{"n_layer": 9, "d_model": 512, "head_dim": 64, "vocab_size": 32768, "tie_embeddings": true, "dataset": "wikipedia_en"}
Each number is 128 + 32 x the weight over the matrix's rms, rounded and kept within 0 to 255. Layers, rows and columns count from 0. Numbers have three digits each.

# layer 3 MLP up, 1536x512, rms 0.365, rows 8-33, columns 0-127
163143145149110169098172094155084158105165164125146101144189126189139118128152119156169138093148119116145112133124095066191077125137127188124143123135131131115150104154158146151138146168123138110165161133125100079111123053118180145158105125115145160069127108168125145126125158154156152091160083144147111103142092097081101147086079104133117151096122160152122169079154124100131126135102
083134156101128142103131166146131131123049122164203107155129170139164088069111125152152141166112139162126130108136099193067126121114060130131120139148115088073112086125168133103163079138130151091127139145111116136085124153134114154109107106124116109135120143119114139169108135145123126146122126139162109068100111122165139127166116142140140129139118113126096122145107095151194171109130
140117144129123162159121150087159118084109156111150123134129145137084119098087083173149114103156081127100150147078114127131084194139198143158132104132092112101109118103122169157095106109060138146118086131150167093112155147136108116132189144109157139108147115187158127141098174099126135148106192074113122119123085159104111114126110165082167096144115101099130140083122167084176108104133
172129087123151133121119084155163114103174143123156115135147135113115130066131105119167138072169167134129162074115181124083124114099107130094160198158117100097105165148116131123121163113131137145156048149077112122129133081095087140133114133120096140128112166189134117206157145153141114137168115176131147140112160163142122084129159102131149140095115078075146159098161064125165148169103
137144147083107186106109121110137120086162135193154182128132130050125082127127156099170149171130109162191027151137148130139109139151153110136187125136151159184141118085157080104119145100122181104143076132134147098123147078190116048112147124098140144128154132143130173162120145091073093102157130106107139137100119082136137122146103127110142126101132093139075104109116102122098114100135
119124120094118142118122107111119108146113152133121080169143092143155147135088087092134138159127142103139120130195142131137068161107154126075121142148134120086116065167093083172175102136157130144164148133155107179105153133167165107098157097139095139129133178131126121127083200146156216135156131162099166165128128125118117118118154112076120092103142093182150149054136073118124093118113
113121108165147169125124109150080081177135098137100126190098087126131147106164089162104133171166078079091108135140135133097124122137116158114118178090141136096123110114107134092177143141134141087092113055147139129156165122127098094104149086151089114087185050127161150190175168123137155130091148089167118094101167038107117120128099154176171112074091097069149151116212151103083152166175
146126103103135119158122136112127142122147123199119090105117103160185178103170100097182098168102124106106150130138196133209087148160099107088143087129163165141174080104080114158167094144127099094140081099138065148100155122156115095123162147109074180164171094188137171112125159164149118146093131172224132104136155154121154124133110122141171187108170098113078121148132108147156179117196
163134092100156138076122122116164109158117133120089114121063138151144094122162099119097063090132187165153175113142121062236161137068095108188188162095116080118069175127144144125109161118152117207137056154118127154209090090110095159096096110109103149140143123127101134083116211054122155120134127122150162131134100130192082082153156115167182199114124105163174170043081098110111096155134
099056217117110148134160124116141088113092111070169129171153127079151131109106103166098080077194117122107156133111133094121154116108163177136172095148138156124164106111089128127115152163139176121128122123132078149083157045097166148121100109084132196099098146106114174186129106116146068171121127136096066119194113130158119112086130085185109156188182136171079164130175098173105077133118
153119058081122096093080212146106114123130094126117144133196164145191155090152106090089159094138143198124143146207197108123163113104101103132148172123114143144121192129075091129100084122148072146159183099126053182110106128073127105151124091059086058140095157084125147133167135162114133149079145131089173084134128139158170122155069063135161165082112137121141060039103152100145133141123
105104102110130144176152092133062167128151101154120182103073124203169122132143134125108129147142145167103101094133165176123108142109151134122148103087118114178093118100161126077158097140130152121164100137146108099113103103160101170166128124077108114121129111169146140147130099122101140126095209063049124056068103190182096158119149083091070119200177162183133165157188130146146158129205
151140158082161079145127151102085116148165182124129163119116198130078139158104036127102122147132075162122130210097166054166138087124166103140146118118140142110149166141124143099105145094124085176134101151178119126125169131112152148111132103157117131100056116144148099159112133145132197158118151104131138128138138086138164110098096132127073079091149140185092098179091125174142163115118
162034152086113080097135119131096110158115102160148126137184154062073147168099079204133130093114189173105086150072174118075067093146146100130147138142160157167098081185106111129114134158120091116119166089158149095104121092177132126069162119142132132089190122103084149117139191120105108129120179077159097124103096088111100101161078125155076151129118025175101142119129147130097201163069
097115132144142090147143119192142153088169128097195094145112086139181158147147135146091100115126143122194098109128117142181096129124113084088137109171144133117099124103185131129131124083144103069134086132113216144094154102123131117099117137133112197124148107092091122137121070128131117117146170113140175124134103140114144116125103132079111131125119136107082141170132172194107151140111
147074131151135113138194135116097075174103168118112109131166148156111134071050078164151116150175130133179064100067143152155133101116143108099113138125165119167195123111072128123144142173066106110039154080176128091154123095151113181126134062124118164131130084110149145134092088146166139150133113084184171108130117112107169142161170129071115160096132083117094119155160092106140154130119
069101059079141107120088104067164114147142180150125073123141119159203095133127064117109163086119155119118146131154168153123208146054105168120112101160099115090194100123125161134107097147165142137109090170135159170130145113097155173109147073202063111100165184050173102151087119129091100132113100147178132193209095113176118141123183179158171120125158158114140087131131170129179123177162
084150140154172128109131150078075134179138153166143125140164104142145151139151170136208140118114113153160131158100144102135111134121124100069124128131137121170104122147101175180135195168113130154125151074169112109125097097167183148130126075125063116120150116179121104101101104155199143142168057137129147168083099134154184104102123073108112064098127089135116097073121151127156106084151
156118142153121128109140086068146156123199089142135131123103120104145115102129112152109098165124111138120152192157097145089114163142100087166128121101112142170097109125068148124097100098133158219102166114088172124141098138115106089089145108106141173107088141130120089181081086172161089098143155122139115167117150172072120168132136136201158141134139161106100169093111113104126166173134
156111164133055152143116131073154172119110140101144106161074112132174103174144088000144110140173152111092072092159167128150145087086056164126112071156166128143093107110154152118151106161099091114149149130106099172166149139167117158129052194109076110096077126126102114120152112149131102151090088172102180151173098120129123140104104201143140130115144148054134075147112093110112208135126
162149129132164092133121127103123148092148163115116119147107144141171127120134099135100054169119090143145095126116093086170159104153105115091136174099158125142161073088108139093123101152164161175179105074108097126145113108108110192162101184091133109161106108149129162147147168124122130136142139112118108133149148154097112156103164106122143110137133164069090128128124140142115158123151
148149109132087079094140077099144083133087085087127141130053137165140126175080166163123159094164130160114117146130146165197127109191126185203133135066184140123112131156102090192165080134119159095104100129101094189176122164117124183111065117098150112191140183133138124164151131201170113122133144115129177145124120131091166205224116152084149101083112150105094136086124145152127153096135
058103094083141103076171103122103089128110090104123167138140095159123135102147135150131096133068138121190156146090094168108062097154091123167162164080099167152144180062127149101159123138173072080175151153138075143091144095153166189197135138108125151147123121128096182120117063129072069074137172130110109129087139073111114061138117061120088165128077125140062142173174134176172098167176
160122152094122118103117101100144164145046116151108127129078163136217091103172075184156187153150133161161151116118124114134144113129119129039105124119130161137130151159105090098085118104075088156097091128155109083120110152120127101167121157091085172146100158141095137060166174168114159082109214141092183065115121131144125112114094161155099073184108038190056102069126110127104140137072
101174114112094093131113140155095138094089161114183075236158106102142123157128086180179142116082076123118154091137126104108146121103140122112059165086176118140083120096148121096140100138145112126157125168075130132140094173141143103175113113151082146094159108177120094088183098105148208167101206119147100112065077174113154108074163092105130092123117121173143140141171123126126139131148
091119120132136145138105102110088121159138091128130089169139120159089180149099138150183217161066165171131138125097146102110113166164092170115118147117108115071100151109149081083145100119103189175164154173084114100083130141117130146132232132097110146143115187101132150105141117068117067105182136127148121105145134134188142115143146103136159127093087068179095107104094074109216174111084
# layer 3 MLP down (transposed), 1536x512, rms 0.632, rows 8-32, columns 0-127
165085140186142134119100101157152120188103147118148061082155091161162104123129182149116130122158106087114161102072119132129169141094153142160077149122076149128133132141150130146143114176162172165077142120133161113115171091179141128054114133166147142165100163144105145060054115136080117105128121137118072126157163148123077112070090159158112075091134106097089137184155208159083110119134
101181133135122056119175132156145124107139157144139138150137143142138112124116134133129105155042135132148054163137104173120127148089132092191161087110135096163157171125150157156106140139150128164144204087131134122096133088161120137139097053105095100117154131152194151182129138134094166107168125120137121147114120125131186107130162104138153091178155123123147163145142138139111170125137
077149168131118114082097152122072139041175130156160116165086150073110150113144129152142085112106122090128099129102127112084117145180135133160128126210106119139129146115138070143165104135158158138177108132106129106159134130068108176101117088176104154157161143128136130141084133147154072111160139122162138141130047140077145156156130128119092106133186133106138161088129127095167118145077
106119096126141140129092173071151147129157170147129141053103153126176176135071127112165118106176076135103123174157093129187133119183124151107124119122136160138078169145090111110148134129088103127118123121196147116132130114119146172176093132139220102104114130107113099143083128053148102136076114151144094102087121119183156091146118163109090144110055089140098095131142135127151127124115
136159075134155126102135073176189153118150127146108123152116123126131120096112117142170112107083112145104187088165165091174173103146116103093124101138118184196085121124137084120147138134161103166164080150102087105112115077108164084127088134137166086188147148057129114121119126126094152155179109132101130156165106165126145086166138075157178098165135104109104146125103117107134073134124
096128125173179119149144142119140158112048087161115149164073111150110098129085085117126105139106175081102118142130131121082130140116062116121103142149095129122135119152127140127144122154165088075103087091172140182086104108147125121122108174141139155111123145156091140141111106103108099119115136083111225122139104119106126153129081105147155138129074169156099132146120155134093086071137
078112131196109102153083096193081114155134113133128089227141065085151129161115129141072147085107136064091072152194175119148144112131112150191121138124159122078124112079095132105133114126115106094135143131118144145100060156115129099080078113129126121106143115146091135157095157060112166076156093130170114082181061097103118138126132163099111157105118129071215160157126130120131106132158
101113102125075144103133126131104130103175140117166077169103098134100147095119129129150091077199179134111073112073157161159087143135135082187163070181138101133126119178181168171089150129148160087115123091175166138083128145138128147136114087106101135121142220100210122154105131130139157105154091075098088097092101105176189135095079099111102161152149140121170160130109182070112157133102
103158119175122069174082195096124132151115160083154142123132112160108145132097127059084127126164134121179071136153132138133086141137181146150112130120149129090110110096102132139120122192129145129178187128096126113190153143176157119107116117174092143113158094141082066161114085106082114116088135142088153070154158123132149163130142129138106176126186142111057098122116166118183143055088
177056217135118089148110138105110114112144113135121117132089084121116132184168086110139130113145102142139163178127178150149142105088113093134081157133140149133161150130117172136116130180090100108121126117158129145187165116183141104133059107141085155160135066190093149133107072102095088174133200067179135130149167086131115197092115150143157073144121115092145145121151116114144154140144
129178084120091066112083128108084123130170135184105103057096157081103117142138106091053097131136146126153047151143156165108121125134227131170072097111162181105102122084128193096211104114128096082157162102143128160094130120081143143104099131158150131133085080084090110167141098121111088093136127138125088158148104153117120119178175111107071119141056160209028127182125175120160133159146
082126124170113121093113109107105113160107118110131140140098179146137083134173096110166163123090136126116131129164087145110138082121133049125117117087148134167118171130128168113192145117064183099142150162168065098113162139082114113131153053120129109146129091106149082112098074211146139054124140133071158150135090121124127148160111105162074121158153129093131133099096147168146117111088
173089183160105194167129115148131123109141124072155181136130146161156173167114105148100092137160164125157161113133126142198119137095129139112184083156107115168110165131143169080125124162131117057106170103157130129144166140111129092108132128177092101151132114112135056106141136142121041088112144100164132194105134172159114114152180123138148128117127104120134040136137138146112113109127
091146066090140211119086126099116154077148079046141098195160147170086144124079087138111058205073143172156178129148113146165105088116165168148146123125140059145058115094114117088126104087086141134090135181141111123214073151107120103185163125186146196168136140102115076115187092146121182154117142120183120182121109059200180193173099106153153095113082124157120136155053133072089125121147
128117124178104113086110154154119128115094120108080114141141143081131144131149112161119118164097147094185149144128187123146141120188125097102162082108127154125119140147114150165145075093113103125112146086121104131110139156120148164149183113159162102098120178108189108130148130052206071134139058103106164141167081112097080116158158127118128125180135138131139156118132108148110120083176
117142124144134128126223151114176129183145158113158140134132149089090138112128096150086139136133080092154114072128129161128104154134108111097095135139189083120177125145110142112125074192093129120115105173131142150174093115135108199114167129086120124173120115131165171140018160196163101191110122143084084117114141168107132183174162064132081133140090080159139134158182087220170091159065
088131083162199144172115136109159065114168163140203096067103128145124176082119161143086096107170143087160059155107112114168118166119137062143125121098148148077125134129152086147134109136147147155148109153130096108084148090177118117116060140143105099122182176087145105164070132157104169078137095149134095201117134083166132083092190164087081142147183119139155097152189130054115128149129
070122114116179104103108073082159125157141106034173139105123156167123100127104105102085088123125186133163106179094142147162106142153118096147119112099139157179136119102072096115099122144090066121109211116112208149124115103161055126128137167151163124140105093146060154157151169089104124120148086115106153107111164134113144136147111106175122143128042170054143152138154070144147134138132
154158165099109100131149119129145122082114137122194156160113182121142137096098098162082138124123138174169154130114115130190154159142131079163179188127118097110145138031082133111158136082111080104125146111155186135088109138129075118108099101127171129156127085092107116123121168139083125119103097124166129162127079180127116155115114180127175093041134118135130174140066144160084096063201
144135127141116093113177150110126105115112090174122162132130127117111130107111154119106141070148152168112120123068109085158168164141119148119154104099140154099120137085110100164144207134182105179131077126054127105133107085154137114152105124162084170131073068102161092088099092093141158116106132154115130105059144114119113144093152132132146043140064106150148139185101119165143142101120
126103128079133108113169063113129158125176165099118120127088166138132170132153119095161158138142105131140130075115127152170094110154154089127137139183098117099159087083106106128095144151114120114154154155174143112126123157160099122104164128116154108113139136097147192152113116152125135136114132165123075122187112118128137101088081075090119131159142131048206144086125114132087113135131
151133131109069074085103139155066109185127139063070148142155110200077132114156070094112110107171139144073122153118150071150196103147108172193128104203137106171107106129159169138135154141136185165074155128105083168132092124197078125117112102158120148098170147113161134153096118153197156171114051099144122114136128147120139088169119128052090134164151101084147181144129161132097255072098
122081207142091078129164120103086110082123157144161175181150123146105144201085208122106104144103137149105091098109107121123056110071093159159140085171118095083152115114122120076150083130106074194138101124117171130105169103090084143060101127214039182129114074150085067094149146091114140146131123164113117138090120086105132111158160128074084137124195090093091152132102121140174100131181
091154103144173097175132139154146095108121089121121091098156147156110063121102111142149134122122103130153126132139158108167097129055098189174137119100184129134095092104129190117163194110163113136140093118150053162156137081200157153178150137104175152099087119139130161145149169088155086097115190169147154137100090133161110122141159168114093118135126104102134169187116129141097165098167
127059155025142102069094123144089099150108146147147150194135105123143139170167135159117150131132133140133118183102100117186092056152152126128064102039113166132107098109127104082217166156107104157155130115120116127156171171203175165189117136159189046099172119149144088119167178167065134153115117159145090132073133176139175123054170104095077148092116110161093109147145150151172109142172